config.yaml
n_layer: 10
n_kv_head: 4
norm_place: "pre"
beta1: 0.95
beta2: 0.95
decay_shape: "sqrt"
batch_tokens: 65536
doc_mask: true
Each number is 128 + 24 x the weight over its row's rms, rounded and kept within 0 to 255. Layers, rows and columns count from 0. The size above them is the row's rms in percent of the matrix's.

# layer 6 MLP down (transposed), 1024x512, rms 0.027, rows 607-633, columns 0-127
size [108  91 100 111  94  90 105  92  97  87 100 100 109 112 101 115 118  88  96  99  94  90  94  98 105  99  88]
[[ 84 135 119 138 175 155 104 157 136 126 125 118 155 153 125 170 148 128 148 114 110 114 133 118 158 150 146 102 124 157 142 126 143 161 176 134  67 122  81 171 117  64 181 150 150  88 130 172 158 178 168 161 113 120 126 113 159 107 149 126 169 130  87 138  95 142 104 138 158 118 112 142 116 106 130 144 100 123  93 136 142 119 134 135 132 144 110  84 176 139 146 124 145 136 150 131 127 129 162 123 111 164  78 138 163 112 115 128 167 159 153  94 156 120 123  96 136 137 114 137 108 142 141 173 129  61 122 131]
 [155 116  80 103 170 153 137 127 145 124 193 134 105 151 119  95 171 130  89 132 131 105  76 110 119 132 125 104 113 141 106 111 148 162 160 185 141 140 102  88 100 110 130 129 146  89 118 119 130 135 126 149 122 150 123 158 116  86 185 115 131 155 130 106 147 163 142 103 118 110 123 154  80 117 120 148 131 126 128 118 130 171 107 123 123 130 142 134 142 141 122  79 153 114 136 118 155 144 181 166 173 136  95 140 133  62  44 120 144 140  88 140 136 165 173 117 153 130 133 115 141 128 147 119 143 153 120 122]
 [110 156 154 117 106 107 132 175 129 159  67 161 111 160 113 152 122 112 122 134 136 164 143 113 115 103 172 147 139  96 149 129 120 103 111 110 140 128  82 172  93  97 221 113 155 128 126 125 123 123 137 137 125 125 133 148 106 108 156 151 148 140 173 137 141 119 114 140 146 146 113 109 108 120 124 136 112 126 120 141 127 135 127 150 115 144 141  99 143 162 133 115 121 106 106 105 108 135 157 131 123 111 143 137 121 107  82 114 113 159 142 111  97 128  98 138 123 145 168 101 139 133 191 135  93 103 129 119]
 [ 91 103 138 146 147 140  89 102 109 117 151 162 171 131 133  91  97 138 142 133  80 141  96 144 165  87 118 149 117 122 170 137 156 123 137 108 114 155 132 102 113 116 123 122 131 147 146 138 201 128  93 109 154 114 177 144 127 137 154 111 135 108 127  91 149 112 117 123 115 116 121 161  98 153 118 163 141  73 129 172 126  91 213 131 136 159  85 128 147 113  95 118 121  82 100 131 112 117 149 152 133 161 155 146 138 119 159 107 143  99 143 131 135  93 193 135 158 143 128 115  98 147 133 137 166 132 141  87]
 [121 135 138 132  86 104 118 140 166 106 125  79 124  91  93 136 157 126 143  88 125 161 129 127 117 132 129 151 110 103 109 105 136 118 107  88 136 102 143 128 164 106 155 162 148 137 123 113 158 139 164 166 118 146 138 119 123  88 158 146 115 130 112 162 136 146 115 164 123 170 125 129 126 156 126 141 118 146  97 149 127 141 129 167 131  99 146 144 141  68 120 116 137 108  97 117 112 132  98 154 120 101  90 132 129  98 130 130  63 138 133 102 151 150 147 103 161  89 138  83 113  88 129  80  73 169 128 156]
 [117 131 102 210 147 107 126 139 123 130 152  79 118 133 110 130  81 133 130 128 101 154 138  90 162 131 150 111 105 148 133 140 112 136 118 146 164 144 182 115 149 115 120 140 101 155 122 154 139 128 144  99 157 117  91 147 116 146 114 162 118 147 131 104 128 112 114 176 110 115 131 133 126 152 158 111 107 149 119  97 133 145 142 146 120 132 129 132 181 107 140 128 175 172 160 118 110  92 159 129 143 128 164  84 109 128  88 139  79 133 147 139 136 133 108 185 111  88 157 148 122 129  94 104 110 113 185  75]
 [136 147 132  75 176 108  96 137  73 133  83 183 139 144 177 177 136 119 148 118 124 128  92 118 166 124 159 101 140 101 144 113 121 108 124 125 110 103 108 137 116 115 111  96 163 159 134  75 128 126 143  87 117 132 156 129 138 132 122 137 138 109  88 111 149 160 117 193 181 107 147 134 115 128 135 128  99 113 130 191 147 137 107 113 100 170 123 113 120 161 110 133  95  97 159 157 128 141 147  91 147 108 133  64 134 152 110 120 135 124 101 110 104 134 169 103 152 150 124 152  96 155 123 124 134 179 104 117]
 [183  79 112 133 148 142 133 128 123 147 144 159 119 124 148 139 197 118 128 129 126 153  87 117 119 111 159 121  83 144 129 138 120 162  92 184 112 125 121 115 128 168 147 130 122 143 138 115 100 159 119 115 119 106 164 149 124 161 128 134 185 143 130 131 112 145  98 132 104 109 147 100 122 145 110 137 111 154 121 116 143 136 121 160 136 165  67 132 145 120 127 137 149 129 122 170 133 118 166 133 159 158 133 123 123 157 108  89  93 146 130 140 163 149 149 135 117 129 145 124 129 119 165 100 117 124 114 126]
 [138 132  63 118 135 101 132 128 130 102 132 104 159 105 118  93 129 150 106 156 109  89 107 136 142 125 139 156 181  77 125 104 153 137 131 119 178 141 129 121  80 135  99 136  74 129 109 142 102 131 162 158  88 156  68 155 124  85 159 180 125 115 132 121 167 117  94 101 139 159 126 133 144 126 174 174 114 114 116 144 106 136 153 156 132 173  86 158 150  98 162 151 102 115 123 127 129 117 161  98 145 115 124  77 158 167 142 141 135 106 116 150  78  97 158 113 134 130 113 114 121 120 132 123 132 126  89 144]
 [129 144  93  84  96 123 141 140 140 160 123 143 125 123 133 108 152 105 125 129 109 120 122 108 120 155 139 118  95 109 123 129 148 137  92 126 126 131 122 103 176 112 179 144  98 105 114 150 137 140 111 153 136 111 113 144 130 109 148 142 117 142 134 109  93 133 151 160 136 161 122 163 175 127 130 103 106 153 121 131 133 125 131 184 138 151  91 115  89 143 132 110 116 129 101 146 115 107 101  72 118 169 178 148 136 165  74 123 130  83 104 131  70 185 107 133 125 169 120 107 105 154 153 126 135 107 122 116]
 [ 94 125 125 155 156 171 148 169 165 186 176 127 139 119 134 133 129 157 128 138 128  92 110  78 143 135  91 149  99 114 165 133  99 128 125 158 155 139 131 119 110  84 142 110  88 147 154 179 173 171 104 155 113  96 116 124 131 144 122 123 101  78  92 144 142 154  89 144 155 135 120  85 142 116 141 173 142 148 128 128  76 139 152 185 148 113 143 159 106 115 145 164 157 127 127 107  93 108 165 127 122 135 131 147  92 108  91 102 102 124 109 135 116 157 111 137 104 108 117 136 131 149 114 111  99 106 153 143]
 [126 135 118 149 122 102 110 128  83 119 168 124 112 139 108 126 107 156 111  93 119 140 106 116 103 174 152 128 131 106 101 128 119 110 155 130 153  99 102 145 123  87 119 130 140 147 134 149 131 139 183 115 155 104 117 162 121 125  98 123 114 121 109 115  90 149 110 110  96 108 127 104 149 141 122  94 137 140 123 137 155  82 136 137 132 146 128 153 167 117 137 117 159 149 143 111 119 143 101 102 122 120 108 151 153 152 149 114  91 111  97 130 155 136 157 119 170 103 127 145 132 128 141 135 146 104  92  95]
 [123 132 138 111 130 132 123 139 147 116 175 118  94 102 120 118 142 127 129 112 127  99  84  90 127 120 114 109 142 164 138 106 135 158 123 116 128 141 164 106 141 120 101 126 141 148 154 117 117 105 116 199 116 120 133 165 167 168 145 128 121 104  86  98  89 105 148 131 153 151 134 153 148 127  86 122 194 127 113 126 134  83 111 124 111 119 124 126  89 129 117 168 138 115  84 163  83 132 168 120 114 125 158 112 104 140 113  99 136 140 145 167 115 116 129 148  85 134 107 112 110 146 141 132 136 162 104 155]
 [109 114 122 167 140 120 122 149 127 117 119 133 153 143 121 130 148 110  93 102 130 138 132 117 115 123 125  97  99  85 100 114 133 125 119  98  79 120 109 155 137  85 117 145 153 114  87 152 107 128 132  82 184 117 124 128 133 150 137 165  93 120 126 139 172 183 104 140 150  77 128 140 116 131 110  99 108 116 151 108 116 116 167 125 138 127  87 118 133 128 129 126 136 127 123 148 128 149 147 165 118 135 128 130 113 127  36  87 130 120 111 120 154  90 112 124 171 112 160 159 139 131 127  42 158 125 127 132]
 [ 82 151 142 168 131 151 100 130 144  84 144 114 140 118 122 123 133 111 158  94 103  70  93 144 135 108 109 108 132 131 110 123 157  70  96 126 123 119 154 155 137 125 139  99 145 140 143 171 110 128 157  95 158 160 146 137 142 142 135 164 161 144 141 137 110 124 142  62 116 175 151 154 139 136 125 138 140 123 129 125 159 102 100 177 136 124 143 174 133 126 153 132 154 175 132 146 166  98 131 144 105 121 132  99  83 106 103  95 171 150 110 144 111 142  84 113 122 150  72 134 103 102 128 145 143 149 165 117]
 [124 121 150 120 165 157 166 121 142 111 137 139 132 120 122 136 165 147 124 148 135 148 123 138 120 123 130 188 109 121 117 115 131 119 148 127 122 135  82 115  85 121 157 116 167 142 172 151 156 150 125 119  91  95 111 126 131 119 137 102 151 134 153  92 138 160 138  87 171 118  60 135 181 149 141  75 121 136 135 118 143 125 103 122 108 104 152 106 114 104 102  82 120  92 128 176  90 126 111  89 143 112 140 164 106  73 135 161 150 121 101 132 141 112 112 149 110  98 120 134 145 172 103 154 162 160 127 140]
 [ 90 141  99 109 135 136 119 150 133  84 122 117  74 136  93 131 138 153 112 135  79 123  90 130 122 158 101 147 137 112 133  85 123 166 126 119  96 159 162 124 165 118 116 154  97 103 123 171 104 152  64 176 125 128 156 140 119  98 138  55 136 130 134  97 150 110 166 140  82 134  86 124  87 177 152 166 141 124 131 102 157 148 148  76 139 123 141 118 134 114 103 159 132 130 168 174 109  89 159 118 148 119 128 157 121 107  97 203 139 126 154 179 143 132 112 138 123 136 116 183  98 113 146 132  89 132  98 119]
 [102 143 125  83 115 102 111 150 101 118 135 122 159 102  92 161 156  94 131 133 107 123 133 149 113 193 108 106 106 140 192 113 106 103 163 108 154 130 133 130 120 112 153 153 140 112 119 144 137 130 130 105 120 142 132 147 159 126  80 172 162 154 147 116 123 105 132 137 164  89  94 166 187 122 123 186 122 125 106 153 140 147 131 142  70 109 123  93 126  69 112 131 136 135  79  91  90 108 114  67 143 134 114  62 132 160  67 167 157 142 132  93 136 112 158 167 100 168 152 133 157 141 123 141 112 137 114 123]
 [145 143 190  92 130  89 130 130 119 119 122 123 121 137 136 120 120  84 145 142 141 143 124  81 148 117 100 132 165 141 142 143 163 151 111 121 113  96  96 108 108 114 118 101 108 120 155 168 178 112 140 117 101 131  84  85 146 107 119 118 172 139 146  96 109 120 123 138 104 133  97  79 125 165  95 113 128 143 134 147  94 147 160 170 152 129 119 120 124 144 145 156 135 110 139 120 132 165  85 150 147 140 123 132 124 119 168 162 136 127 133 141 124 107 109 111 135 161  78 132 144 101 120 141 119 102 128  90]
 [121 153  75 153 119 144 138  81 134 130 113 134 110 134 117 137 130 131 101 124 134 151 129 139 115 148 104 109 110 129  88 131 123 159  92  99  92 120 162 139 115 184 128 133 141 102 151  98 169 133 121 107 134 121 112 153 148 121 146 180  99 110 124 120 152 166 138 105 135 157 165 153 154 145 155 186  77 145 134 155 125 108 134  59 140 133 126 131 179 106 107 125  96 100 110 140 116 131 133 126  96  83  93 142 162 131 132 114 115 135 104 129 160 121  98 137 148 124 113 145 147  88 121 174 134  95 126  97]
 [125 117 128  92 139 140 142 115 110 135 138  99 106  90 146 140  77 100 146 101  94  99  80  84 133  86 128 143  89 147 146 104 123  92 133 129 150 149 114 137 106 112 118 164 123 137 122 152 163 136 152 112 145 152 142 130 151 115 121 104 206  75 136 117 111  74 100 128 128 170 141 153 128 116 137 190 175 108 123 107 120 170 134 151 114  69 100 147 136 140 128 137 147 152  74  96 127 113 139 145 102 115 135  86 141 140 144 112 159 104 113 156 119 154 132 126 162 160 153 122 168 133 107 142  91 136 143 158]
 [111 142 120 152 118 161 109 154 123 153 131  84 124 151 148 147 133 153 142 154 122 106 101 139 140 147 138 175 175 117  94 141  92  82 168 116 113 151 167 167 109 139 141 130 128 103  74 136 161 138 178 140 117 131 175 141 121 151  73 126 140 146 131 121 156 162 110 101 137 110  99 108  96 151 154 128 174 134 121 119 151 117 125 119  93 120 136 141 208 140 110 130  95 130 143 137 128  79 121 133  80 168 116 112 159 132  76 142 131  95 160 134 160 135 124 142 105 119 136 146 141 110 137 141 118 145 158 131]
 [133 142 124 149 102 117 139 133 172 110 143 134 137 140 157 118  98 119 157 112 132  75 137 118 111 133 127 129  67  97 153 142 139 147 158 111  99  96 130 140 129 144 150 100 141 116 149 133 169  99  97 153 181 121 135 134 116 148 139 139 169  98 107 100 103 200 123 110 132 154 140  73 127 127 124 116 107 110 127 149 116 144  90 151 136 122 148 122 180 106 144 110 141 188 124 115 116  89 169  96 117 135 114 161 137 107 113 101 113 123 105 105 129 162 165 161 155 131 101 100 123 152 175 150  86 127 145 126]
 [113 138 120  97 145 148 102 133 162 120 113 113 129 140 129 134 172 149 150 146 161 106 118 144 132  97 119 115 123  98 112  96 138 120 137  98 101 189  99 127 136 147 134 126 140 141 122 106 124 169 161 137 137 162 102 137 161 139 149 152 117 156 114 151 137 159 130 140 114 121 114 142 168 135 153 138 151 142 169 181 107 119 177 117 143 141 118 123 122 119  92  82 146 142 138 129 129 127 131 126 125 133 127 117 121 109 141  92 130 106 177 147 125 155 157  92 108  91 105 115 107 129 152 170 137  78 152 132]
 [120 118 139 153 130 151 126 130 136 129 151 159 149 108 121 134 159  77 111 114 121 154 162 126 137 160 129 144  95 163 183  95 159 115 115 131 103 168 113 157 153 125 150 201 104 127 156  61 129  88 158  90 143 104 107 121 103  94 143 134 109 139 174 121 125 133 146  88 102 114 170 110 132 116  97  98 149 142 130 127 160 153  93 111 127 135 154 148 131 128 125 185 148 133 124 159 107  56 114  87 132 129  96 107 132 114 131 117 124 111 119 138 117 121 124 119 152 120 148 160 125 136 108 102 125  79 112 145]
 [ 97 162 136  96 133  80  76 162 131 135 144 148 147 116 112 130 149  78 112  98 114 128 139 119 215 134 131 148  92 125 149 128 126 138  70 122 142 141  91 145 150 115 172 126 114 161 154 105 166 145 137  77  78 140 133  92 110 108 169  91 129 119 166 128 130 121 158 149 103 147 148 154  92 106 109 134 143 113 132 143 126 119 160 120  87 133 122  88 128 139  59 125 121 120 129 159 129 132 123  96 136 144 134 129 100 130 115 133 112 120 130  97 101 142 124 129 111 144 161 147 132 150 155 112 142 142 104 120]
 [108 124 183 118 139  97 122 109 125 104 159 113 119 136 147 112  69 128 128 129 136 112 188 185 105 141 173 172 121  88 124 112 152  92  91 207 141 154  97 133 138  89 115 126 116 116  90 113 105 160 138 145 120 122 130 128 136 116 131 120 115 114 126 114 115 146 177  99 122 161 115 124 183 114 132 126 146 159 171 108 165 120 116 111  86 118  74 126 109 115 138  91 134 114 117 106 130 147 120 128 167 103  81 132 153  78 131 126 157 157 126 136 124 116 104 138 127 124 108 138 150 130 153 114 126 171 142 103]]
# layer 6 MLP up, 1024x512, rms 0.0282, rows 608-634, columns 0-127
size [ 97 100 110 100  89 104  99  99  93  99 100 104 108 103 109 103  89  97  97  97  89  98  92  96 103  92  94]
[[138 134 139 113 162 123 166 146 102 165 131 122 143 160 135  93  62  96 157 136  93 122 115 120 121 100 139 174 140 159 147 144 104 116 127 108 138 132 152 166 142 145 143 130 118 149 146 125 162 111 128  94  61  83 124 158 115 112 144 104 135 120 125 146 172 106 156  99 142 122 113 120 141 100 123 117 133 129 156 138 188 119 172 115 119 130 146 136  97 148 105 171 113 132 136 148  90 108 108 121 115 124 134 133 120 145 178  80 128 112 133  93 110 127 152  94  80 122 126  90 167 106 143 129 129  83 146 149]
 [124 110 158 121 133 112  95 140 121  94 120 150 183 148 126  97 131 149 149 155 125 106 155 174 114 129  95 158 113 109 120 132 148 172  97 165  68 131 147 147  95 149 107 151 151 111 112 101 101 102 141 148 166 122 126  87 138 115 135 114  96 117 146 113  70 149 149 144  95 137 119 131 138 138  99 139 127 146 124 121 131 114 112 138 188 109 151 135 118  75 151 128 168  82 100 159 188 162 105 174 114 112 143 122 147 143  99 133 172 160 123 118 129 128 164 115 110 113 119 125 106 140  94 149 124  37 137 120]
 [105 116 127 172 129 118 125 151 180 147 145 113  95  99 118  91 132  96 147 163 102 104 134 136 110 150 145 127 199 172 145 132  90  96 126 129 123 132 146 126 123 123 123 119 149 121 151 152 132 136 168 180 131  86  89 134 130 190 124  99 149 118 107 120 138 170 150 164 124 109  84  90 194  92 121 149 124 108 159 145 125 153 136 133 134 110  94 123 154 149 126 129 180 137 107 133 123 107 117 144 116 125 140  94 194 128 144 123  81 146 159 105 120  71 162 125 112 115 156 132  95 106  74 159 145 110 154 119]
 [ 85 116 171 114 120 163 134 109 112 116 135 176 141 136 121 160  95 109 107 174  97 119 134 109 157 158 132 126  89 122 103 142 117 129  93 144 124 119  95 134  88 125  85 131 151 143 144 107 131 105 141 140 123 121 120 162  69 149 141  98 119 128 120 111 144  98  61  49 127 146 108  99 161 143 154  99 101 102 158 128 111  92 136 130 113 152  93 139 140 111 111 110  91  95 141 134 135 140 105 109 106 119 134 143 122 120 102 136 138 151  91 143 128 146 165 150 100 119 115 158 101 148 118 111 146 115 123 139]
 [ 73 106 163 123 102 117 158 139 118  96 118 151 187 137 154 159 139 162 138 121  79 116 114 131 149 154 147 144 142 124 106 118 109 122 134  94 101  91 151 148 109 117  83 124 159 107 111 140 117 133 121 153 102 108  93 170  92 135 123 161 118 141  85 150 129 146 142 122 136  83  81 142 130 130 140  92 127  86 150 176 109 134 113 100 143 130 127 110  83  92 138 127  76  96 115 141 164 173  75 147 118 126 142 153 128 132 116 138 141 134  99 105 150 138 155 107 126 138 130 108 167 113 135 156 175 127 112 169]
 [163 106 157 126 127 158 163  92 134  96 189 138 143 129 136 102 123 134  97 141 165 151 142  97 122 137 115 195 139 170 133 126 113 113 126 138 118 120 127 131 138 123 152 154 152  86  69 119 121 139 123  93 156  93 114 138 111 128 147 169 113 181 159 136 140 114 107 124 113 113 131 171 137 148 134 134 137 168 139 106 107 129 133 152 178 127  90 141 128  88 122 107 199 104 111 133 151  99 134 103  60 127 102 125 147 116 122 109 124 132 170 146  78 123 154 154 108 115  90 105 132  92 118 147 118 141 169 142]
 [123 119 129 139 171 115  99 119 108 101  93 107 131 141 108 120 142 156 101 134 138 103 121 105 102 151  97 141 156 120 161 111  71  99 145 147 154 129 170 130 112 133 151 118 119 104 129 111 164 128 144 129 127  96 101 159 136  91 156 133 109 127  92 160 104 121 114 132 137  86 100 110  95 118 141 130 155 113 157 116 142 121 159  84 125 113 120 137 187 150 146 128 156 139 101 174 178 106 101 159 116 139 158  92 152 113  90 109 113 123 119 148 128 103 144 192  85 118  87 154 142 102 145 169 151 141 138 100]
 [146 130 135 141 134 121 137 124 103 122 122 135 105 133 138 154 131  99 146 122 161 106 174 132 159 102 135 123 140 174 149 129 144 141 113 134 100 113 155 125 135 149 104 158 136 124 158 122 114 106 140 127 156  97 114 135 103 140 126 126  98 128 126 132 102 132 173 112 142 132 107  94 134 120 136 158 161 105 109 115 112 122 132 119 162  75 120  79 132  97 106 113 115 137 126 136 130 125 115 129 142  94 133 187 133 122 135 128 122 139 137 112 131 103 129 179 141 120 124 106 144 125 113 162 147 115 144 100]
 [133 142 171 150 163 159  97 148 163 103 126 109 101 156 138 111 127 131 143 119 130  95 122  97 155 178 120 186 151 120 141 121  94 107 146 121 147 108  93 158  58 124 131  77 125 149 109 100 136 121 122 123 135 100 129 122 127 131 132 161 151 148  95 177 167 120 113 123 118 158 128 100 106 118 119 138 161 124 158 119 137 136 133 127 136 123 132 124 154 140 157 146 160 136 139 123 137 138 118 126  95 125  86 105 129 129 132 105 125 165 125 122 158  87 156 191 114 136 162 184 134 132 140 135 108 125 104 140]
 [144  96 137 126 130 107 100 134 149 150 153  98 121 148 127 172 119 147 124 106 145 112 164  77 141 113 113 101 125 145 105 120 135 132  94 120 128 108 139 142 134 132 110  82 135 120 117 151 115 143 134 145 148 112 134 112 134 158 136 165 121 166 117 142 117 108 133 119 124 146 128 148 110 121 102 140 159 131 134 117 161 149  88  61 149 120 144 146  83 117 141 125  75  75  97 154 128 128  90 169 114 116  99 125 128 127 126 163 118 139 106 114 175 111 122 134 151 112  84 143 161 109  94 126 146 153 109 138]
 [ 96 157 157 150 120 130 149  95 143  79 142 151 103 130 141 149 171 158 193 118 131 168 126  88 139 183 152 169 118 109  90 141 112 113 136 106 135 158 180 148 128 109  87 134 101 134  99 157 120 169 157 142 116 148 126 144 126 120 155 125 111 138  93 170 104 125 141 123 128 110  98 107 132  86 108 126 105  98 145 108 131  96 136 119 157  63 104  98 134 124 141  87 148 113 158 144 143 134 127 164 101  95 155 177 130 129 139 121 107 125 155 133  99 150 165 147 116  99 118 114 145 145 172 149 125 146 141 160]
 [131  92 151 115 112 121 121 172 132 129 128 155 151 152 113 110 160 148 135 159  96 144 133 118 156 124 129 109 148 150 136 103 129 115 119 122 117 113 152 188 131 144 114 120 121 104 139 138 116 144 151 127 126 117 123 164 126 165 148 158 136 141 127 140 126 100 130 186 109  98 134 134 108 156 149 147 144  94 144 148  91  98 100 164 114 131 139 128 150 119 110 114 146 106 153 140 111 166 103 116  92  80 126 137 142 136  84 100 125 141  97  93  86  81 125 148 125 128 117 110  93 118 114 139 133 155 124 106]
 [139 124 130 152 169  67 152 137 135 106 132 111 148 136 173 117  91 152 131 152 119  98 129 121 111  86 109 123 109 149 134  67 108  86  89 133 127 115 173 139  94  90 169 129 127 181 182 114 142 163 135 104 115 135 175 115  95 140 148 137 130 125  89  99 104 134 101 105 110 127 159 165 177 132 100 122 186 123 131 117 133 120 101 132 127 141 105 139 153  85 158 151 157 145 143 162 153 121  82 122 148 127 144 133 122 113 148 133 145 203  83 107 138 148 157 107 125 120  54 135 134 116 143 158 164 104 160 126]
 [125 133 108  95 128 122 112 152 132 168 148 118 129 110  98 143 131 156 155 122 129 108 163  85 127 146 121 120  84 118  93 128 142 177  96 107 123  83  93  92 138  87  90 106 125 143 143 107 143 138 165 108 137  90 118 111 131 119 130 140 120 140  96 143 141 122 128 189 119 177  97 123 135 108 162 112 153 158 125 147 110 116 113  72 144 114 156  93 160  89 133 137 145 111 144 142 123 123 123 145 101 106  93 139 125 168  99 152 136 156 121 118 125 145 119 161  94 127 117 122 132 149 123 122 138 160 129  80]
 [125 117  93 133 103  92 141 110 126 132 132 146 144 142  82  91 147 139 119  91 145 153 112 132 138 140 162 143 157 140  81 142  83 101 143 110 108  93 132 166 142  95 111 118 124 124 132  79 121 150 126 123 110 110 155 163 100 130 168 163 120 139 113 123 113 108 153 139 135 103 140  95 136 121 175 156 102 120 112 113 100 163 163 137 152 143 122 133 134 121 137 118 169 112 125 121 165 102 165 124 119  98 108 109 150 139 109 135 136 125 144  78 120 103 171 124 150 100 145 156 101 113 149 150 132 164 127 148]
 [143 125 164 104 150  99 133 140 151 133 175 133 132 163 169 128 160 122 152 138 134 105 126 104 125 113 112 157 125 100 114 120 157 159 137  77  80 139 136 117 177 118 114 138 152 138 116 157 136 134 144 125 117 111 107 121 171 121 145 108 121 134 110 161 153 123  80 117 149 114 136 138 125 143 166 124 164 100 111  98 143 110 161 134 145 163 180 130 127 143 157  74 131 120 120 136  76 147 122 108  97 107 110 111 140 105  75 151 129 134  96  85 136 135 164 158  89 105 171 108 137 136 125 113 136 140  98  95]
 [135 112 110 124 129 107  98 116 148 147 102 111  98 116 170 112 125 139 160 143 190 110 107 160 120  67 112 162 165 121  92 109 139 144 109 114 122 143 152 106 154 123 116 124 154 108 129 129 124 102 131 147 147 151 113  94 129  75 139 114 125 114 146 153 144 133 113 147 124 109 113  66 140 152 121 100  85 131 132 128 133 100 140 161 177 113 160 108 145 144 137 119 132 106 175 136 100  98 149 158 110 128 157 162  97 153 134 124  84 121 142 151 116 137 149 120 101 120 101 104 129 111 107 110 146 101 124 103]
 [ 97  73  96 136 130 121  88 106 130 147 134 133  82 108 109 104 126 115 157 132 120 113 141 125  92 111 157 144  97 136 116 130 128  73 125  95 126 138 107 126 116 156 161 115  96 123 132 141 130 175 139 112 163 120 128 133 108 119 143 117 103 157 141 142 168 134 132 119 108 174 103 128 132 144 178 163 119 117 139 147  85 125 125 118 133 150 152 101 138 129 154 166 158 135 164 138 171 103 164 130 104  92 101  99 122 132  88 136 152 121 127 135 152 141 137 132 108  99 119 120 106 141 137 107 157 142 124 121]
 [109 132  95  80 136 141 143 158 100 157 117 142 143 124  99 128 122 139 120 137 138  83 130 127 120 121 141 118 192 116 139 124 146  91 113 105 121 119 102 137 172 127 107 147  74 120 114 102 119 125 113 130 134 124 145 112 131 146 161 104 102 156 103 169 139 124  92 135 109 126 131 134 133 150 134 119 135 111 130 157 110 118 133 160 111  98 133 148 100 111 130 137 189 113 125 104 131 148 136 130 127 120 123 143 112 104 101 160 127 132 137 147 140 122 131 138  85 123 151 130  92 156 178 112 101 143 149 111]
 [162 142  64 113 138 122 186 152 126 108 150 151 146 130  54 130 164 158 143 153 110 176 123 116  91  93 122 122 120 102 117  96 110 139  99 116 117 163 101 125 146 126 134 133 143 101  97 117 123 146 131 120 189 151 127 128 142  88 155 106  80 131  91 123 108 142  78 153  97 100 173 154 123 133 118 136 133 101 118  98 143 144 149 110 181 164 117 144 130 120 152 106 162 111 137 136 150 140 105 152 104 124 145  99 139 104 155 119 115 138 118 106 139 154 109 134 118 118 171 111  68 150  97 102 137 124 113 110]
 [142 148 141 109 115  96 167 109 161 109 144 157 131 113 133 112 142 111 115  68 165 119 169 142 155 136 114 113 101 131 135 128  87 169 112 162 121 130  86 142 160 143 125 123 139 136 173 111 115 126 134  98 143 120 103 120 112  96 186 140 135 143 109 133 147 118 123 129 113 151 146 137 198  88 135 155 112 106 112 138 137  68 128  95 122 120 156 124 108 109 173 106 132 141 158 117 135 161 127 125 125 117 183 157 148 110 138 106 137 147  80 119  94 140 154 123 161 144 109 133 110 129 146  90 145  99 173 130]
 [132  87 111  86 137 129 103 101 150 158 143 101 127 153 127 166 101 194 140 119 123 151 147 128 140  97  99 144 186 167 149 152  97 133 109 152 114 107 170 154 185 125 152 128 114 148  99 103 117 113 120 128 120 106 164 149 142 114 135  82 141 180 124 134 130 149 138 122 151 126 145 153 136 117 147 130 146  74 165  92 140  81 119 163 125 134 126 138 116 130 148 161 118 121 147 144 138 142 116 100  98 161 121 106 109 136 122 168 160 145 148 127 112 100 183 168  92 109  69 116 146 130  92  96 149 146 142 119]
 [182 121 147 132 132 112 110 168 128 121 160 113 181 105 130 111 101  99 122 107 153 160 100 103 103 106 111 116 104 134 144 144 117 109 131 143 109  93 152 159 140 124 121 101  79 114 120 122 168 157 149 107 161  86 103  96  77 120 126 159 149 119 152 116 116  62 166 135  88 104 125 110  81 105 134 136 118 149 113 105 149 101 131 155 105 120 113 121 160 108 157 159 135 143 122 162 113 113 113 129  88 120 134 150 145 109 106 138 107 106 154  96 120 127 138 177 143 108 141 140 132  98 131 120 158 111 167 168]
 [111 121 109 126 151 137 121 116 156 102 139 109 142 107 117 129  85 149 148  91 162 139 126  97 101 137 158 141 124 125 128 123  73  95 108 114  96 160 138 186 127 134 106  98  94 103 132 128 151 129 135 124 104 103 135 118 125 147 129 140  98 141  94 140 151 139 183 172 125 107 130 143 144 112 143 141 137 126 168  86 130 103 151 114 175  97 144 139 163 120 135 149 150 122  98 111 183  84  96 138 124 100 139 148 168 120 117  86  82 142 123 167 112 115 126 133 100  38 153 131 103  86  76 114 156 159 181 126]
 [131 142 105 158 119 118 133 104 157 131 113 168 126  81 132 101 129  97 138 148 150 131 167 111 150 146  81 127 132 141 131 124 129 125 154 142 116 110 123 168 116 104  72 112 106 137  87 122 116 157 170 143  87 126  90 172  97 139 130 139  84  98 144 139 130 142 117 174 109 131  92 188 139 133 149 163 132 142 120  89 143 129 135 114 146  92 149 127 154 119 118 120  99 143 135 126 128 133  91 142  73 135 118 110 120 133 111 110 129 109 142 140 131 125 148 118 119 113 129 126 124 160 114 171 168 187 147 148]
 [ 98 142 104 159 126 154 120 118  99 143 145  96 119 119 145 117 163 117 160 131 168 150 143 134 123 138 134 115  94 157 127 134 152 136 138 104 133 140 109 161 120 153 129 117 109 137 185 142 132  89 140 147 165 111 149 148 145 147 156 158 129 137 133 133 153 142  80 122 128 113 130 119 120 130 138 116 143 164 131  90 127 137 119 181 158 138 168 116 124 112 119 121 121  91 135 135 126 127 112 120  93 105 161  93 124 128 128 130 111 172 102 152  65 166 103  66 144 110 114 148 129 125  94 116 127  91 114 172]
 [181 125 148 101 127  81 146 139 136 130 140 114 119 123  97  95  96 130 124 141 120 145 175 140 140 145  92 153 129 111 144  96 105 167 137 119 124 107 137 143 142 103 121 149 125 140 104  95 129 100  86 161 102 107 135  94 110 153 125 137 116 134 135 110  92 159 158 105 117 124  87 134 114 167 145 162 101 131 131 121 147 130 123 144 129 131 139  80 156 148 109  98 135 145 103 129 144 110  91 161 115  80 109 154 153 137 112  94 119  96 130 151  80 104 108 140 104 121 163  87 124 111 166 134 128 124 172 146]]